{"parallel_block": false, "init_std_o": 0.00547, "beta2": 0.98, "batch_tokens": 262144}
Each number is 128 + 32 x the weight over its row's rms, rounded and kept within 0 to 255. Layers, rows and columns count from 0. Numbers have three digits each. The size before them is the row's rms in percent of the matrix's.

# layer 4 attention output (transposed), 192x256, rms 0.0361, rows 141-191, columns 0-127
091:061137041114113112068097183120127178174119171127103118165125163154129160108102152170123116110119156148133097152052113129101152167116194162112142147192113147070159132176178116160134103104125096130143133168106093129127146092089103071103097122151132097110113079096128157127101118136085113127183088167175132156163097132128148081107092128175071137122097097140124122125174165116174122119114
091:134122128125128174185129151064078152166153183165141165127096206064082000114201153180118063082081082106131161109114101116118087144123147125163124116083118165199136187102140142122132110121119132121093133159138159156099106144145178088143134139093109150111104162067139144091084112128119129159125103090114139101098136111165149108155124146191143119176158159148103046104094118192125139087086
093:047133152071198139102142118197110082070134116086131116185157121115142170135136108060122102208136137118115108190146149157118200111193105173118131085159175163081144119152128102138132179139090092169129127076124172148129119164157121157082184134115083134177145083162116149133058164102046118135102126149142129126117138171115128116188130160158137147143132136098085100127141108093147155145203
095:118121124178132058137113150105130141149173144136170193133055082161105116100159122152092127104108136127140082097135099112117136143101175095140159195109125157155098151120106116151159077160107049146160137165099054197117082149133141096103099183149117117118118109135120179127090127150173173126102109134153139123115115090124139078157107058080087152160151111161147129129079107111086106096108
092:100115147056103120140148153124161131110019120122134132095135112077165152084137144164121161210151132066105123176172115163125132153147107127121129100089142135103147172132131110155133077121121123162100155150164127160174153112157123118119083156134168107133203091190095088122122145146113127075114137148135159122134097107110162173104110133168090138139084172097112153175113114095176122103131
093:136099109160146116087104142147167078077063125112130190146118125148168115132110099187148134142123112131145199170132142116109170100161123142135096129105136148097138127102165135133100127096139154179149128104143103175133122173099115152093182110135100193136132150122127145173151054122163136155133130120143173153156162163147127117120144190153127107148111126126172099108143132123111101167112
081:151085131110032124151097085125127203171159126177108148191141176104073089151120166130150076062114080118146134138086127185160135121122099101113111145112093097160125161148100169159138115106130088132130085123121102085076109141173162124123161157129186149120141095029143116114143108124157081160097083151115165144144109137129110083084157137145118131103101135190147099080144097152153154154139
091:148141145104168223079141083093141154131136119091131177190172108205105049168088091147149167206153178116121118100119157147133152159100102083080177080163156174129054073114134162105097133175093162130172120080122116135119090105121086153146118102119130091137159157155124141076157181143150118158094145182110026098126163126117091136134125164108150110082163118121107110071131127125154075132135
087:067155087109122096058125090181126135118114126093111072116187162140092214136083149141118177198161179119118081148138175143126175123100158144188131159142122132042193097161107106182089086074148122137151084186114099095167197098106089090103121128138132145116127061112116138127174189142144090085117120112160084124147108152060086089170095094090136085105080130133159165163168143119118111176155
103:184068091104109228182188159099097089130139173117088100096113129064185108134108127153116176170123123095089122099145121121132128150128106152087116131078127103157121113119089131130069142140112118115107098091139170140111190102135103147136085076156126115078132198186124107130135171130097064122126187145121153160154127098160109165166193106180159174163164187113164094122124073154179146107149
100:123064112127147087114077088143081131094069141099081078127108117145086132157127087153109197208192122073125159165153148184146097173163113098105117131125166124069134146169106115107110123081115142177178127103132148094133119132136134104138137108130100117123182140199120113153101079201087175042132163129085109139087112100141147149118116144168093102160078169087167143163158146096170170138082
102:233167209100148074134084127082152177129179174140175118129109161186091096104151134146149040147179099123182139121100164197144103137110122082154151117155103117189098137167138124080127135160120098150163117127074101138121112151138151114135134190115171107169121086149133147161123081148140141150148087118069077135133179129153148164115066080097090151078080132133116131129087115148121076096129
090:204187055157113119127188119123119129102075107092121117184150151166158104170145187143156172158150165124177132117135148183092154100092101152099066110137135125126143124163142131135107166124181151171180092118138131110078059121089126134168125167152165134120161166202076110148125111132161098096101143152104141149122112135112106154133090132133138115154071145105176105082163110125127103086130
096:117162088102162171134135153186114087131193115075117111085172103131084168191130133090075101148109143139069073115159148105143114096115068176162149111108156115120156065136109116131163145140113112063134118152095161140140170132200145152100123108123069062145116113102104144166132146113128078107130177112130102100159118144123140122181187135116124114194166131136171136201124079089134134114172
098:127069133112162211120157173128137074066071120089133132109147084131166133130142137093150152206155165116109132124196114130173128147137086157120108161082163128074136109081105110138092146180085125138161153157090159122149133108137116138128152104117085155092130083193140106124067169119101103104126170132113062119131096059134125217186138163099099190155150112117119166171103124067110123114188
090:169167127110149161151136153146106182122089096117137090142127193135195153131120077135144105200100163155135077122147150176130145152154110104151122064101085170101122118141071133091071178111133128140119117166081124075162111107100105122133133144147134101077086060110126151114086143097062089163134056140182141132162109129057120182122100107123145133113148105146100075099152106144151147075148
086:105097176116117102133093141132157141103076134098131151113111120094153154089211153148122123189199108124113152153173148146201153113107093128157084122147109149067091137152098118119189140144122119144107094108105114099176150146118093134119134121155075160177118061148110121111113172104157140112110172211168146094104123079121150107099131151103058126101154117156162118131142136109118123113136
090:149145158183133167103147134147123127118106168140134147108162111131086082116165121145151162160106112154122142133163135158150079133141124141117088093105139149181140142177137083062110184190145186094085125167041129167119159088170138105164086099103130131145106185115129118134093126121137124127119122115087172118191165155147144121194112106112136124150127109128150149110156105109075166085123
104:172115167100174140176090149147128155141105148141153116170062130112192129208153112169142098094141116134141173095133087103115118124178145122091134113114070106153157166150172100090072106065139148110082209136094107123209164093136113119168135082132152080134123154180157109153103103094165101142155125094125139105121120142129168139112166122173172131148121066107192114164158169165112179174113
083:139078144100114096156137112142117116162153134150174161184096091114044083165183146168194121059112086133113128166087115118121082118171153126101137118135083137187115126132092132188104123123098170114119169125172156128151159136158164164136137127119138113109160102060104168179133148114133124179137080128097144140125137120174113087081128176152113139148114128155094104141143141148095114105150
096:135058130141181091142100178124119090125043138150156072131070090095113154073107087165143124169123067118126175117195162151143106119136163105196192150127105155137142132101135064113071120098126154145074139135120116122149153106113119147071123077125129173124138110153152126138135063140160153147169083116121127167153136149115101089091118098151094127111152158149108196096130190102171176132117
088:103167055195143132100099076117146120073154151086160118113097129192167163160054053120140132119159171149161120136142136195171132146103106106076152114129155077051140132126151119120134126071114111122163106109091080087099107128147105133146153105155133173141084052137126115153067136185153144139093174158171105147109163102099088107107156124100106128145144131103141130137167140149142120097139
078:120147117101158000159141149133112128148129141101130105114131115158212233077127145124123136156131130092176121149112122145146135197121190128078193101180151115114123071163149129165119142159127086174125141100058082152072120152140133153135160144113111084211128036130071129140114152136130130149097138146114143133118156116107070124119123100155100147096096160156107095124105079139162135095173
081:116139157140132163192153135105132120076129113110113077085167164108094116114173177067149176145155120080135132136166140111148158079153069155158112088064148182142102125130135116171099125166115169153104160174073154132152103128125106119105129116119129099111145123165117144141142091174125111128081063114168126153188091146138169125196128125166112094150154143153159110102134076119168165094156
094:154073147137112081225147184162108126136056134176139125131085129071096104094131177161162162096160146097177184180132128135124141139143139156126113092148126184149124137112149111198066030121110136111082145131133105149097150115112065150159114140092160101116154082084074132136103077210130121162093111094131135131112154122079154134097066122128132144134098184109098131140095157124113145132140
091:056103146074132155098111174121119089085162118079153173165107111181133128167122135101148140128115131112115106132104110122072176137177194095126193097133083137111144104118141136132137075159124200117155179140166134140147052097116151152088103136145134064135142195200178130171096143189109129132193117171148116158146117150106199087151109189144156100114087097107153125149173141127158095096095
080:111107169158161049098095164068156140116151148109140186112096145176093086090157108087117107090118133099109135098133130146117113153103172097132117143117156144124079148087126117123161096212111137083134121115140124129145095169148196124110115106115119173135115103090123150091141099122169157120110148155154144083098139143160160066049130222093140112131153149146112096149099185111173129111135
102:146104151119134142147126066081124164179151160136091114160115194152068151147116156132111074147129158153152091064097151170114067123102132088129124095152092102147089063183141118120161193070142111102163078101144077115112152094131060174109169112097160100127128124117128069137174154107110092181192158150086124139186103146101099138133146098081151161176106140181132113116135090176174140145130
084:172126155153124128122128155103164130180153147136150132103127181141087018154164109137077107082059101086128145127107153155080099100101149077134090142131119124160119156159160080089110136120117086110107127111111135141138126152111208101141108131076082100133178173104119140103156082115108193142150066150154149145150170109156134086124093150153127126178177185154100096161059128118151147095098
085:117120073152136143101126112199113100052052100032133130130101094162212142110109131122112168207154147132118174172128147106166129167157130157061110140151173116083130104108102124116185145144109150152132099096113115175072108117138112145111093130172102116118132086169149126107111214104156080097090167084135169158082102110152152189152126207152140121052126131102134130131101140120080125152135
109:138148104109187113060108095194103114100115086129126149186155115151082190109152183128157138137111079148154136159102185118123085135088135174164089171151118144144179061128139110171092130106122145211136111158092144194154168150129074162090180117131061174172096083086137137145168068090087085143113113176098090123147156151115117123162149089085133183096109088152145142177156147155096085110174
091:118121131119146096144042113099108109139131166148153172093100190153136094143131137129145126133112166137150147169145155163067136129166100149143094103134129185075132119144098093153091126063074140153124121127106139073131075161081113173133213118136195136107108102135176140154126065130120150145168126193140164154152122163119140094115161194179162126119128178094158106134173141152176155109154
112:107172172064120096122239161133140078116120134120119072163123135099098199163146190100110150185086158165091089114129101078084093130142116168139159088139157154131136120153153130119076190128118175113097129087142190134138138177113143140149077104103102055173174125114134137089142188132114129129149126153127120106127115121114148166106144121198162119153112113115082139125091103119138156117160
084:152086216113119096131117180110172159098061119127164191112100145127110123110127122138139132178137090063125201121138092186158148114168137099086157115127122136110154168122152112094145140135170134141049127125105099163113093178173124127134106133162113201188092088175113159144061187126147145189115108143098165130119170112091174163120097154115114139113147143127176094141084111120104176141136
095:116134149114101164130136104166160170157128092119095115125076054131156101110154113163072129169139090132104150127155125128134100127156123095125082111146110152102100155095109095075166058152094151090137140162073093138176134116141124151162137139152081129167103110133159137099069199102138147114109155137153154108119148066130139162160112132177124136143179147090191046115092163143086103115107
089:111196135134120106130186090095158103169136145132184085111132160149130186141114167067114085138131165175159085112110173161097103119154136088141127157115104135086155128150116089101156162078105086104160141133081102114143048134096155106142112139179134147132122145197131115165062166120150119143167102115136129169133099100076108165103122102118167180087130128131121116134176073151119085142066
100:123152150156148168112114149124074176128137109101142180149097149093118056079130084069127108134095150127097090130093088152122153116138079123121103095192115150086118133150092110188139097103056135106071160169132112098087122127158135090177137129123152102157099000150188132178063154169113134155147122170100095119085154119136107137154106143122113100129148144116075139136106112120133164136195
096:096116073172127077136129065167134096139147161126147139152160123102160113098177114119076164059147114154037093116126142122087180070155167114135134142102092126116092141120116158101097137114138066057114158100121142093143135183100152153138098123105118096134156179144125120151144153110119129103163134129095194124119110115117143108122148203157136097149129122099122101138103175158162097170075
093:145125122207126103188172088184080180079085159140120105102097110188151097137087137182156181124147138139187178073157153109130147120079164147114116068113103104121156107109138109171069094059162154103113164136106084194111161083076049139142167098132160124067131167194109074117146123103119111121115151156091161152137127129136157127138150084109148134147125131113155068089094145234125146124077
091:104166106215085046135157119147166122114126147120073202108140092092071131175130078084152154120126099145142164076143176139119084130112078164142140135102155119110048112112081198095160086136120070120157108089122131151108141172165113176110131155120092140120113133080085129116163121148135165133140122170081125035108146122125097156086149113040108121186154149114113118116103121113117113116131
103:160099177110088114133132161140168107091086131133099123049087086130115058105169157138159105169135159129105187169152158120105097131154136186124074104138146106141125160150144090159109134154128100130117107143116114172114184131152108160146073151115129171148142084136159079099093135128145122113115131070105139110114143104167145144186099132179166107175092174085109123163056136135106178156208
090:105176084149155107095079089129074139114143108156185154195109067121084103121067166141173126047133099067136154121136104094119112145084180148114172181127106131147158150112137105202161149152091152136160142114165122158110150130187161141093138115127095135128101158069098106097224129115134149117136137141137117094101180186098127114123158148174130144091094089142119108128114165086113095167087
101:140122172125097092164083197143129163114114144110145111088072109170171109098131141107188125165134136102094134107177143105123165110179093085122145078153145169077144176157121101177140122136098123140094135115197135071103084136143168122091089147131146187105100107186117099155095155094152135095189132083044141088133101097111138111117131217151153086125147176091083143099089153059146158160166
091:091150080105104161091088129072166179136137159148132122113137143226139163099099147217188114114164114092098133178168172111161209193147160123134179134117124115077136132114144166125169114144133168100156124141134124168157140083099092156136047126105161151098096156133085102130196216089121111115133157082160176133140111131132146154106092166141153104102098116088175087148159118156132096135075
089:164172135085203173128149095131113108171153113101177126178135102184139167100119123157100119138143158144142071099121122153160101144168109080140144152115149098151156125123093093111156156201173085140118062154116068137108136098128101143113104117169130118159115134106126136123104205122158088077099098131152124124102118112058112119206134055075161162037132056143155118129131105115073144059130
092:140035127093137161114111071084125144140128157130165158158134177192075057076094130156180088172106155112103124148151120186110150116170153157104057125137105117108107106107157079147094168163083119116091148080131127092123141148129076136091206102182152146147160119118117149159129129160172116112156134145151173180128108123152143067098127160146148185090139143169148110147113129137172156175110
104:153165096063170146101098109130169153164161111086143123101207151191101132095067184124084036153117159133099097116134122149098125120180139082171089130172099123091129118143164056145125132167120130153124134075124131064159176119163104137099178112171129130153130127116120169121107045142139137106113111165178087127093127148130109099185116082139100155101131120149134142196121068143145108092145
101:152115123144195109153087126126139161155104138161073094177195152133125151177118146133135115086126117139141150130107166136073140098081184170112118124176063157194131114134160065128081150073168139145113160171139104132195193147115065130109113110124104128101124166136116147133165090072132066192167064163153132182178115145098116118141101092131134169140148114124128161141219109159093109127090
096:122140144108090203161146109138196152108164134108151110108199164113172133169137138137132170122139143108125102180212126165061186174111160144101137133061146084103166136119110197167097142112149088119117165131109173088103088108166125130133131087093112136138141169162130119090191150146128156139168137129145070141137150108120055136150087088099128124119123085061103130118145102140133083137156
092:097080155173170043127120121155113146122063096114139080081112157181100147100100146130151148156169207105129125191139131183115094147104141137029125072161151105088129084128146128143138093096181174096112108172150123105099102115130106159121139096134136132156169102145135100120119207138125139143110164134140132152155094109114132129077064106145103122101123176086166170085148204132151156155119
098:177125144124136192181076119134068145156158130174098177135079118107084000128162117187182063078143093098091139164106098150061118142130148117113087066163105153139142174166117138195183082096088135074120118135153136103127202115152135125157127145095174081133122126088117103135169143134116151126154148132078118071080167132126099085157136156197143094161144153098125097150091130112120146147130
# layer 4 attention value, 192x256, rms 0.0415, rows 142-191, columns 0-127
093:141153163088131131060146101129132143186138139120141096169118119139126126147116088157134129102095140213130169172104162185073097155150140116043166135180059123166137107114126069165115115169120087068078180119173099165099120159127147109139129103129123181118136114125139158168157098122079103070123136100116050131071137136160132125160140112060179133131096131139067132122147169078179084129140
094:132164179154128121137165147072176138142130081140135137123143171159115125168165109103104065151111107126171132209174124104145104179098170089144161142145145148156127078139163143156148138121098145105081121113123191134111135096124109152099170131127127061179162089146179134104166146153169103107155105138131140101101117104094099121106101076144132091133156159158131148114189154100170053095090
089:129138062102148121122081104156110084096115131126148118123185085139139137165091130152187055130073127159102191149128189135068167147136106125108098123141129065100133145132104143078137128155091188110128126146122118182173134061164167109127176084118089162176094120121112082106155113121156133139083117102107128129164140149188128177126158212106163125095160084106124163109091054099180140161113
087:085150093121135114154142111128101116158091115092094055139099123135090115084151075102042116151081118115108161132179119132105183107121148136145117159152202131125121071177123114157147125111102085123104129088109105135083053117131147129106136195121144105095121123146139168110136188118086097165126081147107065059169165079127122103153094108133149112157170143137119106139117141135099069118138
092:143078146118150124121118058127157159128139088108137171170147100096096112136103119108114122202174133138084161209126145089175043100088114104133110161148185163088084090124129079207189101156102119164177116142107107146098145192127132118122145204136079085156133152136150160103097135114152119145154168113188183109107079128102211122101156133191090105085124135124088144142140129117141133095112
080:125084170112153120115125170116186113070181142068147168159180106108155100062106103127189136137150120135124104112131167107108057154156123100126170124138143129130078151131126178131098170139146179121153186104077100064155132152152086142162124091094158125059128101141113134121152140090159120133132129098097099083110181101149074162130106103143175176132036135117105094172185168118086135174138
091:134165110138129136134168135135143203111113142140169143127150072106131145154114114162145125131133128073149213150147136201141098143157129172120103121151073106072155186136146182131139085163137142116100128145173105141137129099130169097170150194087182140146160159122086147079098079128094162089084079107121178130071095170111094105132117096184098159096083107174152107092135144104100125123137
092:086134151138109130123113152154123145120127155140103122135133147085074146099179178143095084177124073085142078119110140136127107122081097109135104116109150068163053164149140125088097156172136081145161085168062091144113134104124207165129083115148128087123167118149151090170184091104085145116160103181119131146154105116088069198130086161113106091128152129125080078107086155186096140149089
098:086197122121130123174142070154070081179092116145127168109152120138145113058173164110047110135138145116147174098084129154077190125170157134126105118125147136149138155135103131152153170025158116115122103131139065100145115186110129082123127156127164112168111114129109156164110147074102129139124112117181120147107155095081171123118178109093110166128125188098132133171149182142114120123122
091:127147196103124124115171166136128149102125184118103069097104166126135154093170100161078088226124106109117103143116113105144119153166151165119098118166158172092093092151120106136155134131130105125157085121087118156093167144071075126116113189186141192125152159152067113099183128099145135164167113152142161104084091181049072159087168099121175079144150138169085172133124143169097099092096
094:084128127086125165110105200168114194101113069160111130129160131104166125151113059160171141059165110119104137102129132163144102183135085148129136086219145175128137132115087147124114100162136155120134140163161135098086128100114116141153190119094176205123124127107034125129128143155132102118147124135114112093142131117194126052130072109136159107089146107121116134083109096142096099191135
088:129114158145108137132106103206096141145151132134102167118172144112113128070124096081049085153163137131113172115133081176142148108205125116150107139131165109097088136155107155160134091138104181154165047220162082155155119085134112143140130130140161154129164128123146172120152165107072128102150151099088129057162192121188164104099176123119075140143092130144162137131149176142134163101159
097:056146082140119137152105167063169138152107153142129073122122124132131136096165134136116081142126140108138128120174154121122104100154213117130142121092120097189029136127173125142165127135119083083152109154167124074138171143130146160101151137157150084136148129121155059111180108087135119122157138132191104154089114112089058105138128091114129145103121132120110064152108156120182138097116
095:139131047097135131157114119149110105134091139131095096129175125135105106154112115134078111100094083139145167193209120094088124079156141126112162119103173132138152115097133148131196077120145100120096195115146115139102106137081097131119168195181110095156125130155085133118150121184144090142144073134096156162130061138094122131131090120110151121103156182122101048137131104097106163155181
091:131130123093172137076117104112167094121119182107106177099096111108112128136117133106138122083135137128112169098138077108110104118169181168095148109095135091095108177140141111171139107140168098142097120085112147112086074127158153161151107180178112174087149077159163100149050063147185086020145160133075139148147148134182127116102130108099116229148147139094113103179125145106132166131126
091:101141130154110103137117075155157156144150130142099090128170108137152106148119171177098154192100109077107083094204152127068170165139151087124153161123165126138176154128108111094180108140161099157149159175165174099115075155098092166096114149130118156140125138120061157116146089158132128169087078144117167194205136128150068145087123134099150058123090126130187107090143145071153135090140
085:095115164121129103059124112233101132181137155125093102138130080143106144156170079123143138124155152087121155156104136113141108109107107138117152134141094140136135123148165086097135126090165102120136145154160169149138114062095094129129105121145088137129156154129173136090166118127153227183127111167154104163093131213174124106134116122115255092137164083131095099200141138088095099112119
094:165135060133125142109092130117106101138153105158142097084088148096136118179121083108113141136129124135127126090100074126133161086107067135150084068091037090119046062149083106191150075047157144143096125100117134154085156135081111137117122148176164097112091166113135132162102155111126154138150165151119119173064195082145162152170183101092136137139182154193125155106119124094161154171086
084:118079207157151109155120187155121096118176119095120129094138120114116125166160106158122085084144150105100141134104166133115126164073135116125125145101136155151048137078106079142135125128153102151132157122069102139096120146161104097147064113139131112084133126099111068135119163141132131101118167091136102060080212089119186154109135045158163023113131140103106120115101127088113100169150
092:131099090150116102157127108155069027154076113141132109135111133132150114160144183145114135170121145161130092110118166093182075163123097152148075134171108124133109106124113131134106145131129108174132084133119186145152071141081134134118100171109101124105122167131138125092119152168146138111127123161139145152177069105091163166095152089112183069132137111103083121114097134140144142086119
095:106102164130132159155115152137181129140132111124147130082174146142120140087140179142139099098142113083148136105101068101128178151131141114133104100126075088118162143119157113061107107143189140089151128114139163093158098164139175126106175113174093212127127102144117171094121101095145166086180146122151145163118032180095148198104094113086160189127055091122115028098071092141118145140139
089:141182148136159144091175180139143090125162068083107129119109171115140129110125128148139121084082112123121107127164126141120148148147185121161093144121077114128097107075110170114125114125130142154168094143151199102161104105182123085121155119132129188126117079102103128129103102119124101145155156139072116138037085056122155118096152042111190172108116130113162086121142114130119080148141
086:088146175146130147161172128169108166087107169095136120119060119134117138123139176113080129165149134175135121130123168124125104113133188151112138149085158093123119139124129176127115115161139138133145128138160155095092140098129061154147109169165144122115107117132111173100151134075104106144143092176146106062182048090058065115122130113106129092136150166155118098178135173083209103154151
092:164181176140122152077114144177066098180106118153111155118143167143071118131168112124131138151095105192138139113124110143133108164123095099109112150154107134101148135114106076164155143089087173126104142146107141167180145119108085137150109129103117145145091103193155154110118086089121108105136121117068103103118101126135168139119150100144136047100167084143121152110123125156146053101098
089:099108148116137107081126170112116183128087166115139093105098118113096126090136101100148110100125204137157135158086152188158146105087111178135131119074146108098122105078141124167118168151093108137186069097149121138068165122158133108086127178102147104104138094157084031123120153143124115183103111097189165098095154104154135174185150125150095039131143142147115194119122069085156124166110
090:146040119117081131204121169104153123132153082129136156156101142133210099127097109135155132083126105219111126205155168155156092140104152131078145143148128129086171178120091137112171115154133161155125135135101105125200081142143088112128081102095142162176108134095057113127119130161140114184135119110122140146142107116140133161118131138135079141163116121120092128118105128121111070168104
097:145171096141167150087121143125142135109124141108118133142141140159162109150181139128172149123124129137141100147117116143178130183102141158150113125109077129107130174130097138228101151162146116153180094159116104134121184168118094135123107108148128121124148116097080187138126094131135150095089130125127131178043132179133099116087143164143209157123043124104157080158184158148118189129126
088:156070181116133099098135147182086123141120040116124113110122067106199125104157122105180093150144153164106099142118154185137087220154125128143144110210112109131143099129119091071099152097126105127187089138147079142077140101158148129139137114121115122107132153073196170117076157116132097082107152136123093119122081133156118124152153097123154133091142141154111147146110152109108078165138
091:115169130112128080122179179132177139143140126150167118153168160169146138109137079113041125198094101110148104106238138117098180110163089099165150167158144108107132162134109164134117167126151094154156141109112131104068116143091074117129148136171115119151136145159102166108150066143103111104153097175160127097062191100153164047134165120126089128157122133077122086122113083155146125093105
098:128125182113118122073101166099138154095136163115135091150196129096069127163125124173111138096129091130117134209183153114185141198146091103116079151108148166167085148103153069088098111124113120155128133131054184183117078083157115122151105156128112103125156107158148123138165154134159102107169124106123148073171108134124176117098056131107167145120160128126140101136162130159172170116133
094:114066124165140125106130132170172117147152108118177140155157132099101130092142111132127117124137115088143156169163147126132152101155182147090077117138130174070059116111126169197162087194139135151149066124163109108145090175079077115121119135148098197127103147139081189127170094070156072148152195121138131077091125053111098115082132100135148156100132105128143099138117189103184118167131
100:115156180145121126137119125041100153131116069083137074133092134132140086127136098130086137087082114106139128161089075180204156090173160130109156109081129151122129063143152138137080117089080122133098092134094146142173175120140072153112106125138132105132102111098189053116123108142123165154124158143130063108145126090144093116129155084176159149157218133139122166153191131113109152103125
086:121097132092094128086119118162112139127143150145143094138137111141131077134118128149069137108146164103090135186170197103198103180145128115146103164115143101083108079128109088138191105097099138092127145108142160127083141144138082119112174155142122117094150117125126131188101126166172134135138134173121184057133075065185190123140181072127133152102114117176172096128140101093086092086184
091:134165095123100118109147111131122107127158174153151112158216114169167117114139111139161139130099070138118198078108129098083113184048140138154151149126138110097132178113170094107153137124164108145170186134178101155091127178134082121132159098162149132084091141177151129144127140138107138117116125168095106188013112137153074148108185114100132163160083086094082049093105106062160101121100
088:075092071121099107119145089137043150106111122110136100094098147082120166135133103165120097103118123053122164072101068079164185112111097157144104112140098078156127078114131148128061123120112123116138078146178099127182184110105181133140173118126066182141116132156161116158091084168108088113114167125099101138150189141174070113139121122102114132178083128157108146140113104111107160168142
094:127193126121110164119123183122144048117115182127169138115108141157116086125144105156134124068131105072150155105197115138121124127112142142127113140078090128162114171165146123037155092133209147142069158121094192145146083091165144143104166098175113185119141092138114125154121139108138143091145072126118111085079080115082090087127137101079178087128128127124155042117147061115107053128169
092:114139137144124105180119083079156118152125158125110141132133129153118142180102135148109129121107165106140143182122097167090115086069162158155139103100167111148091157103100169126109138098151181180149104192098125174172102075121165137145091111122091055126116142092150139149145140070071152083125151122159126137182149147114146100124177116170119174158161112156190181109094127146164091090139
084:116179156125106176120112104170082168099101127162130170142151170110140147144160194106089144146121119128135118141137068134163143094125104179150059128150070094115104168127134123169182149139091154173148122130134174144090166131094101130111093128123115141093110115124155194140171119096085135134142141133141141110107137129174153110112147153187172179105144108095100102145119158151146146165116
091:134078146161101163131137059082135131126163157100120151119158131109166143172093149153082161110165123143132095151135149130173093172116124145074085154151147099116177095172139097116198116184168182125135096136134139104195097124151071102135094089134104154137136141157043118094150103115189127104119151118129100086142129201114148136144104155150133054106096144138117056146104089059103166129113
089:091118146117093101104106121164040075144092131098162115129150096110149155130193100133124132180140157158157108159181097134102110060079064137130160124175154149116144141098138100132165113075156133105165163060101120150147109167134078088077091091187139119141113124118108168143157085134121112096151141156157150121089129118130091105168156134168138105132184124086048081111126077092093113125124
091:097091075126141106188083096099169109118156155154139110111088157121122120163124130175126146113152121197093072222164180148072111148115138140082114145095139105165070108141172160050133123100137170155123161091079150140169144073130105159100131132079139103091134166158120052113137137115161133163120169077132120103105106144131159103165082131120119068070170133121094097121103123144083075122101
094:188143179153106105137120144158094100148091133099113197154068135103099130158169096118082117192125119151109138156146136141175160152139103096180124130162161135137144083127138181142176180127073187136132112143089138094109105120104075094128139117141089153135140137106097071135096171165196170151130160165101176171007089101138123103188119152179130172158135150151079035145193080137131070150154
086:107111129147107150142131175137163209150123088138100124128113124137152144091147084115118143151139152115110152090114148154090145092069080119132106138139084110210113179146170197134118092108112147135161174126131131087049084170150116085079160122173126088107113099132039155081104111110095135127145117134131152155123144151103167147114127139141086161154121094164092157149098145117121102069120
089:179088043126097103097102163122106130115147059085088036136169111155102119095104143107158139089136118149121101060131171150127166130144198102135095096090080131134085168122113166135124132148136134093176170183114170122094113066142164131106170144098120180104145121125141082123092115147123176107118142103123116149103184152196174093109108154141146191171116142163124096164123110151113231085113
088:077100097148168074161139134084142124117114081082175132134101105136081104057166146138142104157142141110113158143144148094141140145080122165170090114142093156072140089080079110166156096125119082163115158180163153147112110186138086109104103107131097115169107133109094171145138123123081088155164105089148084058205129058076128159113185103164111100117101142117079118135130132162069110102158
096:087142212101125123125101179052092128131113061127139167146156132131094115082185108116203164032133161153104127084157155123137099168080126186141131148152068196150149101111184098151092124149116045125083125170128140158145166127122165126140131149125127154153177121128126094137100137100124102134148095138114145155146093147083123108129130129070089114080136107124091117114118143170119146169136
093:136137162132139116092118131120051107102158175143098147108109108148117114177169171128138142164172151106148142127066132095153122144121064162097103102080130083110107117126138080104069091110116121133122076120151100203157097106144207111131157152095141100125095135119186125132172135130132094141139126196153152133183155140081141140094128113123136130087190057153188118096134143141110146131125
088:137109119167140133116144106096156143081107072059143137164103155088118138145060077090147114107112081113162125148140120156094127159128095156164147107103083112165169116142098149124124137122129205123095125094171152069075051120133157100125175137135148101091159118134202096134102080079080149125118102128114148112091085077116161159149086141104114116122108104164134140157097131096106113148142
095:093114134121107097104118155164110105147122125118112130136132142096100116135187123127104108122144153061154114156206100098147151066162171179147130158081096154081134156101076129150135183157149185171149094091177125090153159117130122142116073181146083118055167131142130180123162089077139115103122144151142114111057124096125092194088102153153213081152132130123095099120097140209043107110101
097:146167172160162137076099170127153109091180155168110182165127126114085131143174053167152106165114116173113091144105102165092127129073106118102117159161125109168090139145147074111148146126156125130081129101114123136093109158099103149096118140075145164147129168124133159148095117111147151139115127085139135171018124158120115069111161100102176047116050105141100104109132155095084070132118
# layer 4 MLP up, 1024x256, rms 0.0407, rows 0-3, columns 0-127
099:109103152107154058156117103121119105140082178171098178114153177126156107124102080090109077107158127166112114145114159151164126123109126110168071079088133118135078070111171118024113093175099134105162136175087070088126174106131117114176166082118172146174120137152147126088068122128214163171081098105122175106122142145171129096106072086108185116145113153127123167088146122159089157093137
100:155118142114168085151179142105107161088106118132095144115194144096110084112112168138098106152156105149100108084134066135126131129175124154182131171113095130126151121127130110182249053133083142116071170123116051126151078145134170119142134127153103160153127156132177145092178114133120159152124107135135112091177132095195116136080146157134122143111145190199165071085172116182163150164118
101:171041109096134132156113140145179205178146148138108096146128110097094141075131120109205152151123175114152043101152121175124103152140172115145074077103127118081176098147132195085176151172131164096099099079189103121116170164140137097142112146138152133089105139134113095162133105079039085138135062087089129147118132137105164169123119153166138107136188106159140104111106154130158187151088
102:125118152138099120169113073166118137103076171129084066107125184173144144061132206167119102175141101095104161093090101134140151118105167126138056102129139122104113155136173156083126117147161167101134176105095050102140102153127176146142128095115111134085130147113117084153108038134126102114160161124151121109155109123188150160116071127138141113131099145172087076163073142129123111002116
# layer 4 MLP down (transposed), 1024x256, rms 0.0333, rows 0-3, columns 0-127
099:147117144109126130117123144109172232107186147108121197099185160104149053120176121113107147088144088120114182180128057135160112132108078120093124131129141146161117112141127141116167131103165139099076099098086143097101099110160198105122199146137135146158168127000127167146116161145109149161109090119124127117072156132067148110137159093194192095126117118094153124071121131094122055191105
095:151119150038100139111149124096099094170173095119091077140127138092114106104102175179107102149122165103156109089132150134116148069186143112077139138148096128188156169178153102146171135100115103158088145089114131134119171095094179112195145124129150137165140179173168102135142154132136181168120115170096107085111133109101131146117154156131105161080105094055144079131134132152163109105134
097:178071126125116159123141137091097140118114122163137211182098103098158112135152109111096093104129099130140145138151129129118130124103112100106125101149124101088109072128098091097178175105201139072078129188129164120157183106107195168116165109137164081107132142146182127140157140104129136144095145178118135127135134116071174105135144128145127108137128119144222191141119193134105142125120
103:122186149143161122155109099126134109093156083138102171111116092122133110105119112179187113111113099101119094168130150133107159068151091097163029129135073192226077147113133136157125116130125134148141154141124139131159103124158073128074149113137145147150106035132141140144173170131109089140200128198141105130109141097123133126083123190142142086130143129139117132145126170113186123089135